Weights of a small transformer language model: 318M tokens.
Each number is 128 + 24 x the weight over its row's rms, rounded and kept within 0 to 255. Layers, rows and columns count from 0. Numbers have three digits each. The size before them is the row's rms in percent of the matrix's.

# layer 5 MLP down (transposed), 1536x384, rms 0.0181, rows 1073-1127, columns 0-127
118:118121104080120122135120164154121112089112120166159117098138105140158145137088117107148143097131131126145112157132157114105096139140140093129138142158123144111091137114093185156113165114149125120160146134147145109140101109111109150164159160105153112130146164126130129162148165173163090162108096119143167126121142126121122118158146154157132153096122093143108165104124146125121103157140
103:128134151106112172148085151104082144098089138126146148146101135124093110135141144123123133138137115146169131112136115138106087117144130123066113095129143133096151126112101127099091169135120094099125110126135110158169124139160112117118119158117140134092084134120145141120125135096108136112112126139132131082155123161171100145099176138162096161089177058095126134153138095153108150120113
079:147077131141134157113135133150137172103159105115151114140126147155183128151080109128138122119122159121140062129102110117123103130094155145127117155123158141081154106143092157100108113134122152140148155151110133109136139122140141140128129101140139136131136105163128166121107160106142129101127145131111124140144137115125161167191195149124095149139105137164108096157134085089145104146138
114:130125149149121156080147155148173143163110122112122122156116141102146118116115110119167154123077136139133143097138125133091113073105175122123146163142088134134117128096124113144110157113140127150153145115096164141166127134145078100128118133096089149161096122137135136143124090101140098143140140125182161150122092125124131133114142120152170096080101098169150134131178130127132102110112
085:121106132137123163122081131155153124133093129097130112110174098140125177132153092163109153084107141089139113125129144122118150147081144119143082115081110084138122140154110113135126129130087112116095131196145163137109089112106147112101169097160090125085081143120138121144130144131114128130122124094116127128125120124142088163111142132077162128151138113143102094125130104080104141125111
109:144113123111177158126117143137137132126135114133147153143109119111145166112117131112116106129114095130112127119114123132106125128124140073125092136104147159089141088124188123152133116125130077089130157140150150082153115140127106132089135125098150141109117125129145125121120119099115078124143144155067140170098077168126123156125124127143170086155159133135148111170120099111147138109152
091:140155180094171116107129096118113140181123130122150111138141141126152130167142126125127138125098101116125124149137113155112094136109038119131168127170159143146091139152137166126103144141161111131075163148162125114138121136116138104172141128055107147115089096109127130092137151176130151102124115121126147107127087152128152123132095110151124127124098104117147134132136122144133128154124
077:115156151121078119159166127157124189131174171136155132119095139124133116176145161143070143182165118122121126121148102115143121154101167116168171104163137160121159127073118104104128115114159177144122137122131140144145125124136128135139139144131100142080108114090108148127137087122159130131125110104180155152207149152138101099121135146099087115116180177113110137131142122111126159146087
088:117181154116116134132109131092095166106140126098109139156069141105132069091146161112131125131100120122085138157142118157115151126129134119140136058089101162130123110134121119119137125128148157122121074097118139151127141099133131118149116131157117171111138171122103131113143118130133148117117119122056102168127147174162123125138109109118123129126158143121092109117138119139095080146119
091:075074151110155122169136140110125144157170147123118142070139088149111130135094143128110138100129142130122104150124126120125142177123137112196147142087132162131129110152125149115141121117118141132117127091117140120095131142126168099089123086182154102112130170125125103140142140145121098136096106116142151108131108115160145136141143120127128156114145109120073100118132146116118141122161
103:159152147093144145148103145101160110094136182098153130136149144124127105144067098154125113153102128139160127103113125172118132117101193110116145095156165138122117156144147161130136141203126128126155113133103147161123082137121145134136110123113148161147073089141127157142142120135146127134113144155095140128153109147202139130123102107120109108107136129153110139088111067114130098118076
107:113116116108138120189162144156131107142116142126117122115158128119128115136121079153115092148100138090098109103139106088116109086137139090138070092146136171080139147102092177130144104093122158159160120166165144103130094142149176127175135116113125138119097141109135136125112145159100112097148151088116103109091126119118146098135156138115108117116158155093147160149141107163104143098101
123:118144119094150134124175135134080132091163146097112120158119110127164144136102109122120146124148126099141095101134141114155107117126139076134157135121133114139114153111151148090118125117108130134158115127129094132113087150129132151115137129126134157104124121152136148152113106124146176101120099111148090127095118166165071097093142120065113133142145136155163152137075154102130103146126
086:168133143086141074148156102127137149147130160106151173108114140127178148108117160133135147139133132147128139104108135126113093105144162097168150078148153121112095111139144129115161161176151113154125115109151125135139127173111129131088158118085099123149145154126117109104127120126101137107166171126170105108150159099142112102131168144173120131106120077070090131114151126106098128145085
096:117136136130103063122082141152134138109127143097144120180101169178116178150109142115141155166099100159113164118127102147149118135107131157123106128110122126123142150160116104095105148107152114114157114159119147087153176132151129142141101169082137163092131094110097138156165104135092129148096114123119130142134126131118120130093106166114115100143136101102126105107105131114153109126114
111:143101107111135114096162152087121168137121159167103169204108099103126126115152133108119071147160079126088141110157074133143152145124094127106148123127177116114130142140130084132064127165099167129130102115137143157156162127118136114101129152145084109168125164110112083135167132131074131131152088102118186099111136123179098107118109114150118117190183098108128158131140118139118146141101
091:137122139123108143087143148140106111094139112109121143116106164075167130115095150106127117141154134128130116150149096126105138101159098130131150136146102150109126144086110145117122141116112135150166081140159152128134124158075150125145117132139162116104184112120141088115115180124120121148068117132158102067128096128131159111111143108093108120107149142157163131113148118136094107156083
085:129140150119098154121119075147164127109115108139105104105057162140135103106122123077147147104145120133145170140122125130129162116148150117123128086108103175107141194135131101110191150122103149127126133099132139166088133117122111116120140151129111152148113130158171138115119166088135064123118137112107124138123091159148105131145123097096158129131119127111124145155153138149102060100138
101:139148135145135121127105140107120109101082133147128148129112088107152118176121116140172129115161095116159131123101087117077160151112109132135151157141112120111096100118159122102126154138106112107136147094131143166123098133099131080123132118176117143108143128144132146152125151127163138136089105159184128120130078092161121132173113132130089159098159090153101117159099117145089143099095
098:103107146154092136132153131144150139132133121144097114128113139105138104134109174116170160142139137133118114114151102100139184110158158093112155082121144078085088166068125157125137103099108153104164104125125135136140117144120140124075136152081136118164128108125082139112081134128102106084132127121151114155108107155150125173085156148141088070118154121105121119137123176106170127136162
090:165118140167131117135131122145107109158175140131064123134109106102123140173100156112169155180142149122135135127130075108139175155115160165114094130126136148142152118160152114094081062087126135117090109125135131124121107127136118108150107101115145136145127127120140138140123091124105112115126146113115093128126100134102152170120155137140112110110160185135131136087129148150141169139147
097:109130168129131126139079097132160107100148142132153148120139119147138149152149133177169138104139159082165119138131172105142124132139104108163140145120128133151155131120130101124112106159121116094141118127096125115102146125113084101134166114182154108143140110162073114116172095085114154128132111176151123107095102134183132122197131121106150121141116111128106131124131109125155161104124
098:141121149123128117109132174133139153160145096122120133149096107114068161149092147105111157123087105140108180137104135155077105148142111127165134112134152116123159139116152127172111142129120134175151080130137130157152068091138145081149121132159146134157125145174095111106133124148143154161115125124141120098134122120126156100139125144093145066131136133120161140103173097143117172153135
113:153154125145123121136109122143115123118178102152129131090126090121122133114137115123127173146142109143109144136114108136122148093147117114134121108149139127165144148120122179147120109193110120176126138109128113089143085138164091099136072108154114086113098114175100111148145143153149147146127130120120156173152176163174107092147167100112092106120098153146132154085153146121144129111152
081:153107133090114125110113113182132136107149101160134145116156127124129129123138161144094132103110096102155155144190127150136126134109098116125115135105126138128182126107088138147122169129156160136142139126166131141168141144129128126121156183151132135129121072144149106130137122125125143165118148120149101102120153101145135152071136102117157118115131118127161118120150170129077128115136
092:111131129117110132135143108163070127142150182115093104129111142115126138138145127110110113142106113139096124158145107122118112115108101107158140129100120120133127145102153132125140118083138079136145109168159138168105122143155164118133133134121137130125167082159125118110112144107142162136141131108136104102113123141131135132157154139158119102116098114122120144151102106128144100163137
093:100111093126114083136143114132114153165108121140097129143143146088087145108140132158098114121092092130125075155119149158109138121117125155120082115133103161167143126129125120156107105138113119138105135124150145192139107137150148139103114161102140139134075109127144144139123081139149134124103138148169113138097123070120130158170090162114111177119151101132111127127152116130141105109158
100:129115164105107113153141131097134151166109127145130113156113094127124124127062143163146139120160109125168172188133132120119120157143134145135169165116153097135141113134159131165130102133125126156091121125152100106092079153124105160133157078112185164133142169125110116128158110080127125133138113122128134135075106118134105162117120153134132097145137155116161144132106111127135138181128
100:097093123156112128138165143144129143103118085126116124144153139132104108147118147114153142159153139134134106150107137105085147100158108120107145071145111127104115142099112124162143168110136154117134124139120164123161112090137072149142125156122123118138119106136169128149178165094150103119149144107164121116151141140136148130100147092154140111141166127130085158097153106146146077150132
104:131115128127091155088115118101180127077137111108086099133128124129190119145124144115125136124090094104121147111165146106120115118126142115108143133128081096098138131139159107135094166108146099130112129126114140123110119148138094136159138136128127125162134158123110156136101132133188157130181147095167166147114122154130083104140131142118132142092136131111141137099177158082136098169044
096:179175123131104160084125099172153161119149095121147118115133123161185155108123161143057136159138171136086152144114129107117119144084103134117104099118120149136163151114100128131137122111122116117130135149129118065130075148150123127125139147107125127149086131092128110107143118094120083152171115113155149103117106121145120143070157146127156131151160129150128118120125101147126176159147
103:075121165107104114132113105152120158080115159131104136130104171155106191107108176112100158147128143128132147118111119109096147125131154122123116149143120120125114077098173105103134159119142145171123145168118150060169129129121163082134147076111127170143140148116090145098113138135131145095130174135114128078182151150112106159126121146122139131136140147125142138089169151122091139123137
108:128152106119157139094119157141138119131101149114101149092102073087131075156137096131124126142088140104109116170127139121129167139144148134115164151116164122121125146150116121125089099150115092139122152118112140175107154167111157089144097111186111127115098091151072171121136088179129104122131131131152122104145144115122132103152146124104138093115113089113100165152163132128118144147132
087:135083135114152099126105107094159157128136135117123135117106157123132157153149140081153070110154101125087171091183135102123162175146162130131166075144105137141139124121122151160130128121099122189130153103084102139105096106139134092157116149134141114140137137122113175176139109095129099142168131123190130123111129120122158154131132179154124101136095125135126112107161095134101132126077
086:130142152198145150150161141123131157127117141134144111115148164134117139134132172097127127120147094138140132143080180112062104125142151141101143121155129125118154127135110149121128093102137122115135169111135156137165129099124134152146111133066116112171109112137117100112104114166167124132100108124140102091151076139109138143114135119178141105148176149158158113117144075111167141145109
118:090095136114157122085156137108128125129171147144128149145141136097125162143136090151117108099131136117144128071111118129109108131112060147098098119170102129120120124088137125137138180098135135160151159098104094089085143113083142107149089125147118094146145078119140127120117087149138153121126151141104132103164129111154120115129140115114083117171108156154120147149099124167078124137181
091:162160086087094125159153135132130128131088082097110140121105137138189121123096143146119115119087153150116156113155111094157167168097123100109120121098103111079148059152106091096160165144156086140136136114151131141151140119104155118140126132069116143126163152130127122156130141136129132192159147093139168114135123091125103092162162127128091103110092119142099153161109109114128159158107
126:123108159133171064103157106122143107164126164120114136141139097121107128093080115115112115110125153112159128118083147110132142092104168124110144122125102129115116151106173122181118141166131095121137119119173080147124103155139099126136141140125121123116078137128098114128127121111135107115130119101130127176103114107150136059115129144149092136117108140128167122115143160118158148135060
119:122119122141115148099175145121106162148122103144075139137111106108143121111171148147128138119115103115121117136104120166109092134138141178103126143097119113146165129157146091126140148099139116167113135111117124155093136119135153138160154114164100143158104080098154142133117110112151137096116132097091100148086096145159131100123119088129136092167169168137155134135093131133146055126129
105:181163127126113115057133120060106112163166089119107178153175116077128115112126121141110116149203140173090168142137084173130107123089106145142119084133093139164139092108150116117130123115158137138156134150112094108110133104089112139146135146104168155109137090096128129156175135158116120122099138138141074104107111142148135106148118123142100119101117108133083102138153120147119111109150
103:141175122122104079135116128149116080109108136079159147176122108124108089145147111106156166106111112095146067115118121132177129130118087144074111183156162144121145099141113080122108149153115135134099123142143134133135109115160123116155149112095092111122114112085076172178115167126132117151086141115139128116132127132100156126123111156113146097118139101086153166135163132123132110134120
102:185153140087135132152170091137109129131143127123132164136120129140085146130113155135132122110157119132174179103074126120083110141117144145142155111094122155146147126142081080133120165112163137124151134115116104129140162165166097098136080173106140117152093128125069141167092124099127108155169068117129110113112139147121092139103117104121102117121107134144139125130152152138127150131123
103:108119095158128139144142103124133106148125092141110123107119089098104142148114133139124187151125112113127175102188109151082118143154151107115129101066126100129120058117131090159124135131174134123129118156085082107106172126151172129164117151136174137151141164111105145103123105126151138172159124093109182125143105126082131103172143110177122137106136181114104149124176123171071177128131
109:105128141145120142110178108113149131117091184144110151145130142128122150145173159068137168119122135124098155116141088117086105114134127132161116121140166145155118119134187138106133188090131145086145085113162171139139124137120113109107157139135129119105133147102120119150115132060118111175120148148120074138140096087148106120158095144089140148129161110107150128128117175153150094159096
101:097132142130149140142132133141086126095122165167135137143119154161144124095131093107095146197106124104178109117141106141123142129109113120160157147132142108158153136152128147113124138106123107132109087121168112144115179119102174112081134151131140160106107153129117144155087127104110117119123132111142147150077116107095108165124129137105117127155147080168116074157119114157134124116129
126:077140166112134113148135125135101145097214144107157147163067105105095125178136129149108158135121118117120137148150149119114160136143150122138169090143136110145139131117164140152127114120158134134165084129107115123105164117142166151123089184131146108172149133162123086115137107135143093128168124120090123102099132148142120134078123088110149112151133153110117170133144124122121160109136
096:151124139185118125133135145149107146090077130122153131138075154203113165119127163144125119178071131091120151169116113136089126135152144099119090132118117087147134108157133092102111097089146122114153130112102132152143161127138140119134110094134166149157141087083126138163138145123134144154112107114101140131125106157102149143118142130141108133131137144143107136151140142128122137090125
098:098145138140132175103138146146125139126148136112100111144184164102121156146135054129133146188134152125146120151139160099115134134144113110132129119150111118093146146059136092132135158153181121164113102144073140112125143081145112096141110116148118137136160121159158129141141123150077127128188112145131125111121144159155147125133141096110113113126164145113087083155085117159138118146102
096:089137143110110111121142129083138137176111116095174125096084153115125110130135151118180149084202148164122125100150146137101054153118113113152176144115116114089082152097122133105089112145146096114135135114141148136147101129113138120147165134110135129130101115154127165189142092130141106106129104113128137123110130149120118121147157110108146159135153149142104116171145161108063150128120
099:196121083159114106134111148120118135151122153149142148088124135152122164141094084132168150138139047117154167150110138143162147145132124118127111129130089146100128113142099140163111111149166118150131117123147141140111139190150107150103101134106151103131113137133141112096146110157089110137148133125154166156160154087123123127110128177134097170152137095109130131104175130121136119088099
114:125131125148122104098145108142122125137132119148160154150114138136132151115146092111111121111168179152115125157157134113133122120086100151143136119118126141145085151153109098129078111162140129086110127113107138143139142122058159142104162134087165146147149120147112112104143125104129150110133143141094134140105163063143114148126096117109140118100155158121097122138099106091114137181114
111:110136128132095078148142107146139088103123126114145171120144143131129129107104166046144142168103182168071117139123089116135106120103108124115127159128128119093119113134098166129132143134115113143177141143116124128138125102138144129118119140103112137133130155146111149133141105103134145156139123140118104133178071132190137145123090132149095118113104124126079112110148111135177153147119
098:141178125164117102114103115124120125141111122093170126085127172135151107150137117159095152117130150150136129109158151082127119157119088151113162142134156143135173165125129136150108123075137126150087109126107136111136139129137130147096128118108131150120135184174126143113116115126151144112134128075141149181179157157115089108128135130166089090112110120135156154143121117119159110098095
105:111106117127116079166143139100098118091124150132112078131144115099131154117107087126131122173121105135128100085109144124127126146121115145138118126107179099098116157110156114140141165141083144100130122148139106184151128120132154164093130151116121149144150148146124101111094192153123122069102180125131111147088150146101125130143094096146113107169130165111089096129142110109106145158059
126:116131137145116101100168128114148165110130111135161153130116130096166138157141104149080077102091071125108131120117181133133127150142112090107150113137108150129077128108159126163125100140129117129086098139138120096131153131158099132152093122108141125135155133121108107089102139102081137106114173171118137132115126144163112125136121120117145143124160085133087093147131158102143116088127
# layer 5 MLP up, 1536x384, rms 0.0723, rows 1074-1127, columns 0-127
101:106126170138121148132139125131150120182113105123122127132147164120110146101118156114145173062153127132109123142157119112121135166136136157132081130112137136090165127147112124138115080096175123133128141168145168169131128109145167188120127104113154139155133092097136116149136121133161124115103163130137145108175121099118128131127145083120106151099098107145135134123089073134139152127082
080:111144165106099131141131112102095159133105137120102166110128113103132133141143111126113147157139085130125134116166139132141187122149104105103129126128137169158121155131171138144101114157136113152112145139156142129121118157068131117119162120117136097108097139131186145131088124179122100153152154111120145123155161122084167119093121149121153136124150123153103128108104133156110159155160
113:115149143112146146140127151123144120162121117084113141095102131114142167129094191100101132152162136132123124114146145145135158104160142130170134142130141162148147083145136154093096123145120134119102127112173114119142149099127122121165112122157133116117106151090122079171103090164126171137121144110107096170151133095144121145168115114126141131156098132097119113145163101101139128164151
087:134140143145141108081128092107134108076163138138138114118076175097149110158115132172115133111092131138115131142158119157121131121134097142118121128110132104134087123160138140112088118155147103160104157100144080135130114112120130132144090124140116141116145147135161143087149137109128128121097148148135146088118136157160151124120093145151175146133134109110148123122159129129155116134137
107:150088142133143151100113143162121128142131129105157098113137119125190098144111152103132140119159134081122142139130100123148111121110097139126143130149134164142089114099138172099141132156117143108111098101088098126113099147072130164148072168134134137143132092092163133137147153165114128148136155121131131129185124127167166101148142122091133138123101084118143148103128127144146106175150
086:089172130158116136146123144144126148111120122158104153147096110141128116091133133127093142089128133098143162096171121159106153148109142107120092092136151130168181173127101102120091141130087120091155103127135127079120120127106115118128130120128137167106146132144131139148135124088143141167151123149175144110148111165123120129122155128107159091119153106129132147128121126147127126115122
082:125132091115153134115140142107137135149071115074155113141151103147148061107137119084116091112138170145108114147128092172155154098146144163084095152133160135108149146159151136157169132160139115147123141112142127092140158127135140157161129120155167080150180141127120125125096119135133145127100117119145118136132141130129095168149143110115133155164104117199148146131153130110098138131107
093:143131117183128166103114160103138110139133072122136068107169156143122130129139095143114075111119141159131094103112147114147195124133080138077130134174138131150164119128137158146099095131115118141128137150153136174086120121146114174141130094168105103101112065119157091132122147158125142169103071129109108090151149098101124109135126146130153086130112141147090109152106119156163157166104
089:075171130118121131134123078110137122127151139172168163116091132092120115132117167153169164122150133103095161169116096101168125118140092154115089102108147119135084156125152142157140157148132099093112099133141120132114107133137105120141152097099135134181127135128110143135113096113108079126136133173150067100134125107102130133127083104120145121098123144139131113134112087144158140132121
105:108188149103117140161144145155081109129153105144134177125186148071151116126160142125114158146174132115122090124137125174100122129136105117151134147124141150081160115110128135153133167152135143098114153128147131139090099123108142124115109141092135152064123107119134141140121055175143157122098112137134147144151163084142153099119158146102137123150140148120120132149129110191112110126115
098:139114144146074176113140145109149082080112109094120138143151087110148169140140175116159131136097149174134162158119143094115122166180119169133098150142124125160117101108130105109096133115106156125121133125148128113110139107126096170086152130164134124128072091129139153112121120112138134143110095148135127119142113144112078148124108114116119139175114137142119136109153110131130136122077
115:114172113129122115159136092107154086187101117130112081136110097125143144128169133106201127148162129171121147143133142106144097144173144087094166087094143137115171096148133104150119109124137125153093108160140112147124138144133077131162120141161098152119106149125154128133151098116146130114097092104134112156157141145126132147130110164184108115181134108138142148124092109178131157111133
085:101187121150118111129143132114128122110108109122107135102136137118145133121163143104136128133167133104177097138113106115124157140138087176141092124156083139147168151185111141170085157130124127147151085129120144136153124167104099117155131121145119154131105087101104154130130162099123157114140098119160117101093165105103098142106164127152097125078093153153123165151139129074128089081160
095:124184130141129157158141082157117122126069117085138117136130136113154107172108177166118089121104094102084129138158153123130161136152145125115118112123130132126085077132145105120160130144117108096147146144105131151134145152135193130143143103147120145131146158108146147157147125103130097123126143132120135108136095121120147159123121171106124130124125131167101161132113148102114094181105
110:114155097127115111071124133111130151147073152137149124142140104131109144158132176121128123151154097135127144124137131120103110087150142155132136152133091154135138099159171137164146135112121105148130152156092142152102117136142114125130133103106094128113120156154109127137126165123167132132134156164125105106142126142127105136123140128137186154122091133122174134105123149168130097136098
095:124143125132113134128137163131157086139118139159109110126124087153118112116120106100094133099127139101112100107147166179163078095159121137045116145137146118120133115148058090129122105114131135109129148120101129098153095080130127127115141159118126146174145104145133098144134141130093168151156120140105149123152149127150108143137118129094148145117124096127139111134121096101112117134153
087:159075127149127158118137145118100102161152082127108119149124138118119135154130049115119079111141132108109125076156090142149098131120138102141073120174114087110129107148101118168135147132102125147118158111168138092120144156136124133127131119151144139075125102141136159118132166160142173095112066140081155135133101089175139160140170186160106172192100146132137144111134121086154106139097
106:158139106158166146097115115130152116144124148136090127131108170131180155075145149157121156146132122110134119097080151130148108132159096153077091138116156139104150125141133105118073123115071116146117133153122119103141090122151142123169129104156088092102122143133158162145148120134129135149159160120112130114139117162127119145104107119151126138120140123154185153083122137114169138165114
100:161153114119141172122133152091126127122116126137141141133134124136119180079131111158117104124124124071152153152102107136147146131136149133152088084121128139147106125135109083124139127146100107126081136130138091142117147165123162129112116121083148106143137114151149120155097119143131187160138159142138158145115111136149130107137164129150180136119122090142121110097125192055114154131133
092:081105120126141108094145185116142116157100142130112163114123105136106134111130130133056155115073134133153116145169123179166078123166123110135168141111158128123123126138106135096133162121133093110094137075134113117167137123152134138106125141140112140091178135097128140149083108137141129137091110150155199112122132148133194090106105138088164094165107101147119142098094162134147101150115
101:142122140156102119085125149150134156101155136098101072110091134124090155125119094116097142137115135144122136117115102112134147145110138143096131115101131111077098141159133165137130112172116119130119130139086118137136138131177175130116150141144108145135117103129198107099116150082138118141128110100141193134119107108133122136082174130138124169140086168147115142135155119117124119129136
100:117159117085167120136109152121138089157138120129158142149193121110158109112144120173132145116120156110152157103093144172143116124127154126136112149134139173115122118182112099101136148081118146109135149073156114134139145122174119122105127090077102123169155099102160166125147147160134127118105141137130157117161136164120103156087111124140152108106106130109130119118121149149148115077110
113:141084114138121156120102145097081097148156140127091152139121119147116106119130123153145130109135118098112143117125120152161110132125134107166134152090134124143138106165148118145168110098148132144120133123165114149141145098176076125152163172127154157081159146171144097145128160110111119150139148132116137132132189135126153093164149098112151128104106100154147114154115109146120124129163
085:104134124163167113164141109123137104123143150114076086169123143175139112124168139096153129159108143146119108141136133126112130109112189134134170111134111090119113120095197129163117116146134123133130117126116096134142119129112121140151110071119146115158082125115099117104103115121119138058113113136102100121171178145112112158112108136121140124130100120114108110139119111144094137114147
089:124108122153173119148118121117143127124158089053106108160125106107129152087130123156104096141122141124116136130082144133121097116124123134129106121125129142133110152159140108083100141128166104154109143160127104153135186128120122103153130137172110152151079148100094172151160144146118149105125153162141134140099194120131126142113093118099144132098130129125193168117111158160138117107115
094:167122146159154101121126100121156157153088100119121106153142112134127123125136131170117139158092160187129106148131098136108125141160166095101120136152113156165152122091094113106127124121105131118144125129135129097116117149124123131105107115158124116139121110104113154167118129102095140155113116115129152116130106118179132155123099075093131115144176202130156117125147128103106143117137
103:088153120121116140140127173117098117104130131110116140119110122139112108112161104130129107109073100129137121063145112084125096138126096110188101117152099133125143099141158159132142129154118105159142139093124149118161136120133130109141131141166077153122110132105198106102137134099173148090142103116133108125166153120121133134126102097107114135075089147114114103107107128138152129155113
098:134123115164171154136095083137115149122133131126151097103148109121105121140138139110123158134113128140138118149137141156107129126139149133138174161131142115123100104102149134137109129133120092108120151104155105131127075128149137094179130168127093150092145143143158130170108129120139160153133115141124124122168121140120101136144122141107124125136130165150151105092161127144097109140111
106:129122137118142117147089183114110161156165091142125109111092174135091151124160154143097145121089163128120107118117132123108097097119108130121077134171130114155097145152157147130147092143116148107137116114100163139118154162115112099126097138133112120140130101136120122134140107138124115133099141156123131114124119111079134129104114132074107160117134157103134117142116137151145128136118
099:108125138135164122162073127100093110145168154114177128117158133120126142104134066144171168090132111139106122134108151107156112113181147083120136156150141107126124126098102127118130116136153156117113164108115102110076121125090131152110148146113111117138101123131141147156129133144142121129123122136141123058089115131131110143140119101141134133133129110118153182158128100121139087095080
098:068119164139183124122124103139114118145151162159146164155114127103140117125134117120113141127158115125097142138161162092115108087142133153144093128096123108130134111118128124147140168076114104114101160144150097178122164098136143160130163159114124096136079125137153138134108153112145114097121125142145116105119152142184121157157127133146139151156133103151159156142119108113141138107116
104:153151084135117118163159134115128118179124073098139139158106122115158082122090119080106119173135165105111166120158105117139127127128138164143134145106094115104168078141158165128112176134129146127109133158136119111124131118083119143135100147137148148085107091130114119143136138120154181087129133132110121119125144093133132094144147125099151085119158120127116161143116120099099138126114
091:122169106131122111123135176135094140108121129150133104123183133154151107138151108128143151160153106118119121114050146135100107101073141146175103136144164147127133123150098125121156169125117124141168106163138141109155100093192119153084108110143114138145130161080114101101108139138157140131108162159159120115115125124117084091109145160140126164099153112141079085126108125124125110163139
092:106164106133159140113103137138133125110140164144126134127135127097122153172110095168148120110121143132136108169139095145154146192149136123085109127116132124150153130066142148113162124130136119098103113141156147097051147128131101102135154131176128102098140128126169165103108089126142137132164105104117090114116150091135118167118136132099107124092085134094105125130132140148098102141186
114:175136126123146152109097101135139150122132141110107085167124126157124093061114112125137123092100089087108119182145153137166143170153131138165119118146156109109140112114112133076120133097133108141119092149163141144130117138149126042142094152117114097161115115166133119116108102104109134131115074160110111133085146115124146127159138141090094123116146113108128148118177125143139140135132
095:156113138157137109150105138098162099101111126102124123158126174132145098087105155107154106088115145126126086138089122205137132159172149169098140125145120127135121128139153115108150145144141150121101098141147147082114133084143095159121093095188133124113142087137116156119156145110166115146122115126119134132136119137120174149150119125134143172098155126148161135133146128142165105104155
126:168123124157124117150131114097098107162158158121104135090156134145106098140126067125160120118162103130129102159136128109165166102164165135095154171120156137162119139111119167132126097131124116095094160121135137121111138135147159105105097147100111154131084155132146107142119120115152144092120120133099146111125132170155168150133103108121120151080137099140091170123078124179119114085129
117:119167136095135129140174093134126145138108146090110155133116105148117156108139132128122129123156090156134178185134160151112127106114108168140142170155123085114107113110132132139079181130128103148139135146084129087089078165110149087139101134118118104149135173127143147111121121117129123134085090144129141153119130164087137144151133082099096131111103100082123104078065156090147142127123
104:141155115143092118143149177134118185100132088084178120126108138101085120074126117088164151108094137112081162112161082131105138118109125116096118120107110127134151200149126087104102092124165119129143102135116082133121165142129152115181103115114136168135089098162147125107111107106137167159139154133114102110129118139141144164119124070143127176120139140093166151124140151104144162169122
097:087118097173062127142148143124130170103097093135114179132128173147129109137140128088133145136194134135137170098146124143114129079125087165102087118136114136120162094153110120118127124114120118127130121125120121135128146126096111134159137136162135128094172096107123133100111137137152178173107115106134106103159127146135146107115075121153128120115092143109161085130137125133091121120149
100:125134168129148114092109149129094145116106118144094099137128121127112135104102109130122137127174139136134130135070134121099078149108125101120131129129094098116110143123129127152140103131069100135099119178162115098146054087105137104144112172184134095105100135122139167152106108178089133167082168112132169135154121145156159106111168135124141169154112147112145116116084114156158150135141
098:112145156128132126137116118107089135127111104139103140128086110116122133094107146109151107122124120125181100116164115138150144135131131135139142155120153132115159137153100163126165161156101135146082113068108136163150149152107150131126165113151163141144132171124163145156135182096129121119086095120086174095129136130164138149130123147083095130091178065109109130119079138131168113136150
115:126140115148158176138136153122142152148117104150145145117141131165152151134082126064119098123096098151101110170117124110159138103128132113133088152114150100136155125136128134136144163118073107058156114125118115153119132143124118132107106147130122124104121132091128151125100085106149156126134136127149105149108115136146152144126128054105180106096125119131124147154136146101113058145119
097:126133147147106133127152143126153115125136108133115096167143129110125132127103182132132088103143109135129099152099089156114097131132094149154148116104145155176109127116159142134101129121139114089126116093129159145101134132132099104113149167108062098101124101110201123094128118124167161148091150103139134118131151143165188097124128138089124116126115158107179152096135183198156158120119
125:144131153147098090129177135108174158124084104125126124124137123170162156098086115131103122172124128128150113091122123132168111164095119137137112156084148109147175127134119117115104162141103120148126130122120162164123080126147132154115143104137124092108108102155143101163145142106081146119088113168144116136130119104126135118152157167140097137107109123146099116098142123170132113116113
095:144147120160111090149108123126148113118122141084143064099135106057120105145093109142101163107161145129148122142108092115159101113125148102108157158091157155091146151102130111122110145176133138131078096167165148190112177108094161155121097162162127127126106153106111141105132126121093101109134146147141132134174115066135113123087146128121112144149147105095131106139155154130123082167131
096:122117124102135082091136129138124103109111124108133122100188093146114095108141087124125144139167081082093149096139052153117077120120111130110127134129182118130104102157182157093103120168110099127106109127158092109092097081159094103126147125104155141160116152154149166103153130137123128130120159130108109152121106104144132143142079141124131155120109110142104130161110144091121110091161
102:127151126087146129151109117109132136103141103128101121133127142163155131148127150098115168132155099134137133112138155148138098151144125147124106128160134155147126106159112129145136134145152129114091154168115105129094127081101138154086150177124170130077111119161122159139128190144144112159117131118125155113129136087133122123096102107064114118150084113115132162136109174103081096166107
097:131151140091133152131127167153131112129147147122136175107163089151091123107150138167136148051153093153106141111109136193151073142124143079086136102072116109114071146166131120081122140107106110107075114134162086092164140105148129065102109129137143125095127162111164121131129168115121116162122115152110107103098141132131143165124080135119136125128142152159102143128125175190152118122121
110:102169129138134108139149138141125108078138103164111120102139123116086167131126121131175138080146128165120096145158107133146122118108175157124124121130142127131092088118159108134166128101138139116077108156151113133158129129151129168156134093114125127106140134173079121142150157145137130079138101139145146117178140123119109153121143180184129125130062111165133156165166127126133140144110
114:135098159133110102134067142124143175117125138137105115109082080137136144120141166109155128117157132152114186125119121144120114092142120132122118151134140091107137135170130109121104104144125087163112123131133108140157134154114126138182138126098106151155133121144138138129147134127107161104133111127125138145129105124075127160124125119093156105105132092158097083138116109173146141103119
099:114144124170134161127096115110101154129148106118112139063148127159093152126101127131196084151114087141120131130118173114139117122109156105129169130082159125102104108162099161130131134111105140115122144143147113167091118120118149156139106100124127149152049105146159141134128151131118112123090137129121125120084101088119135126084127121125161103147133105087130133141130160122120144111110
100:127108139173167131135126159132117066113118163097131143101162124143135134119134143119123189131181151154095060119126117143141084098109115157059119169115113148086121106119144122141139143087150097117100104154117126133079108147160124128129128104131120161100128098085142133113141115168120141109174126117083128159148111146097110135124114087135185148177118181151114123109125078154167133142120
117:121096144118131129131129148100124122104116083145163116163121144112146141162122138129121162134177137142134136131162144147148118124115147109112093156140150127155145161108134144120133128133107152160109112091149128102123139133129133146157094090129128141136142106159140061127159126111154109137153140146113085150124137095131118184161131090135135142085152136116106130148115164163089163136179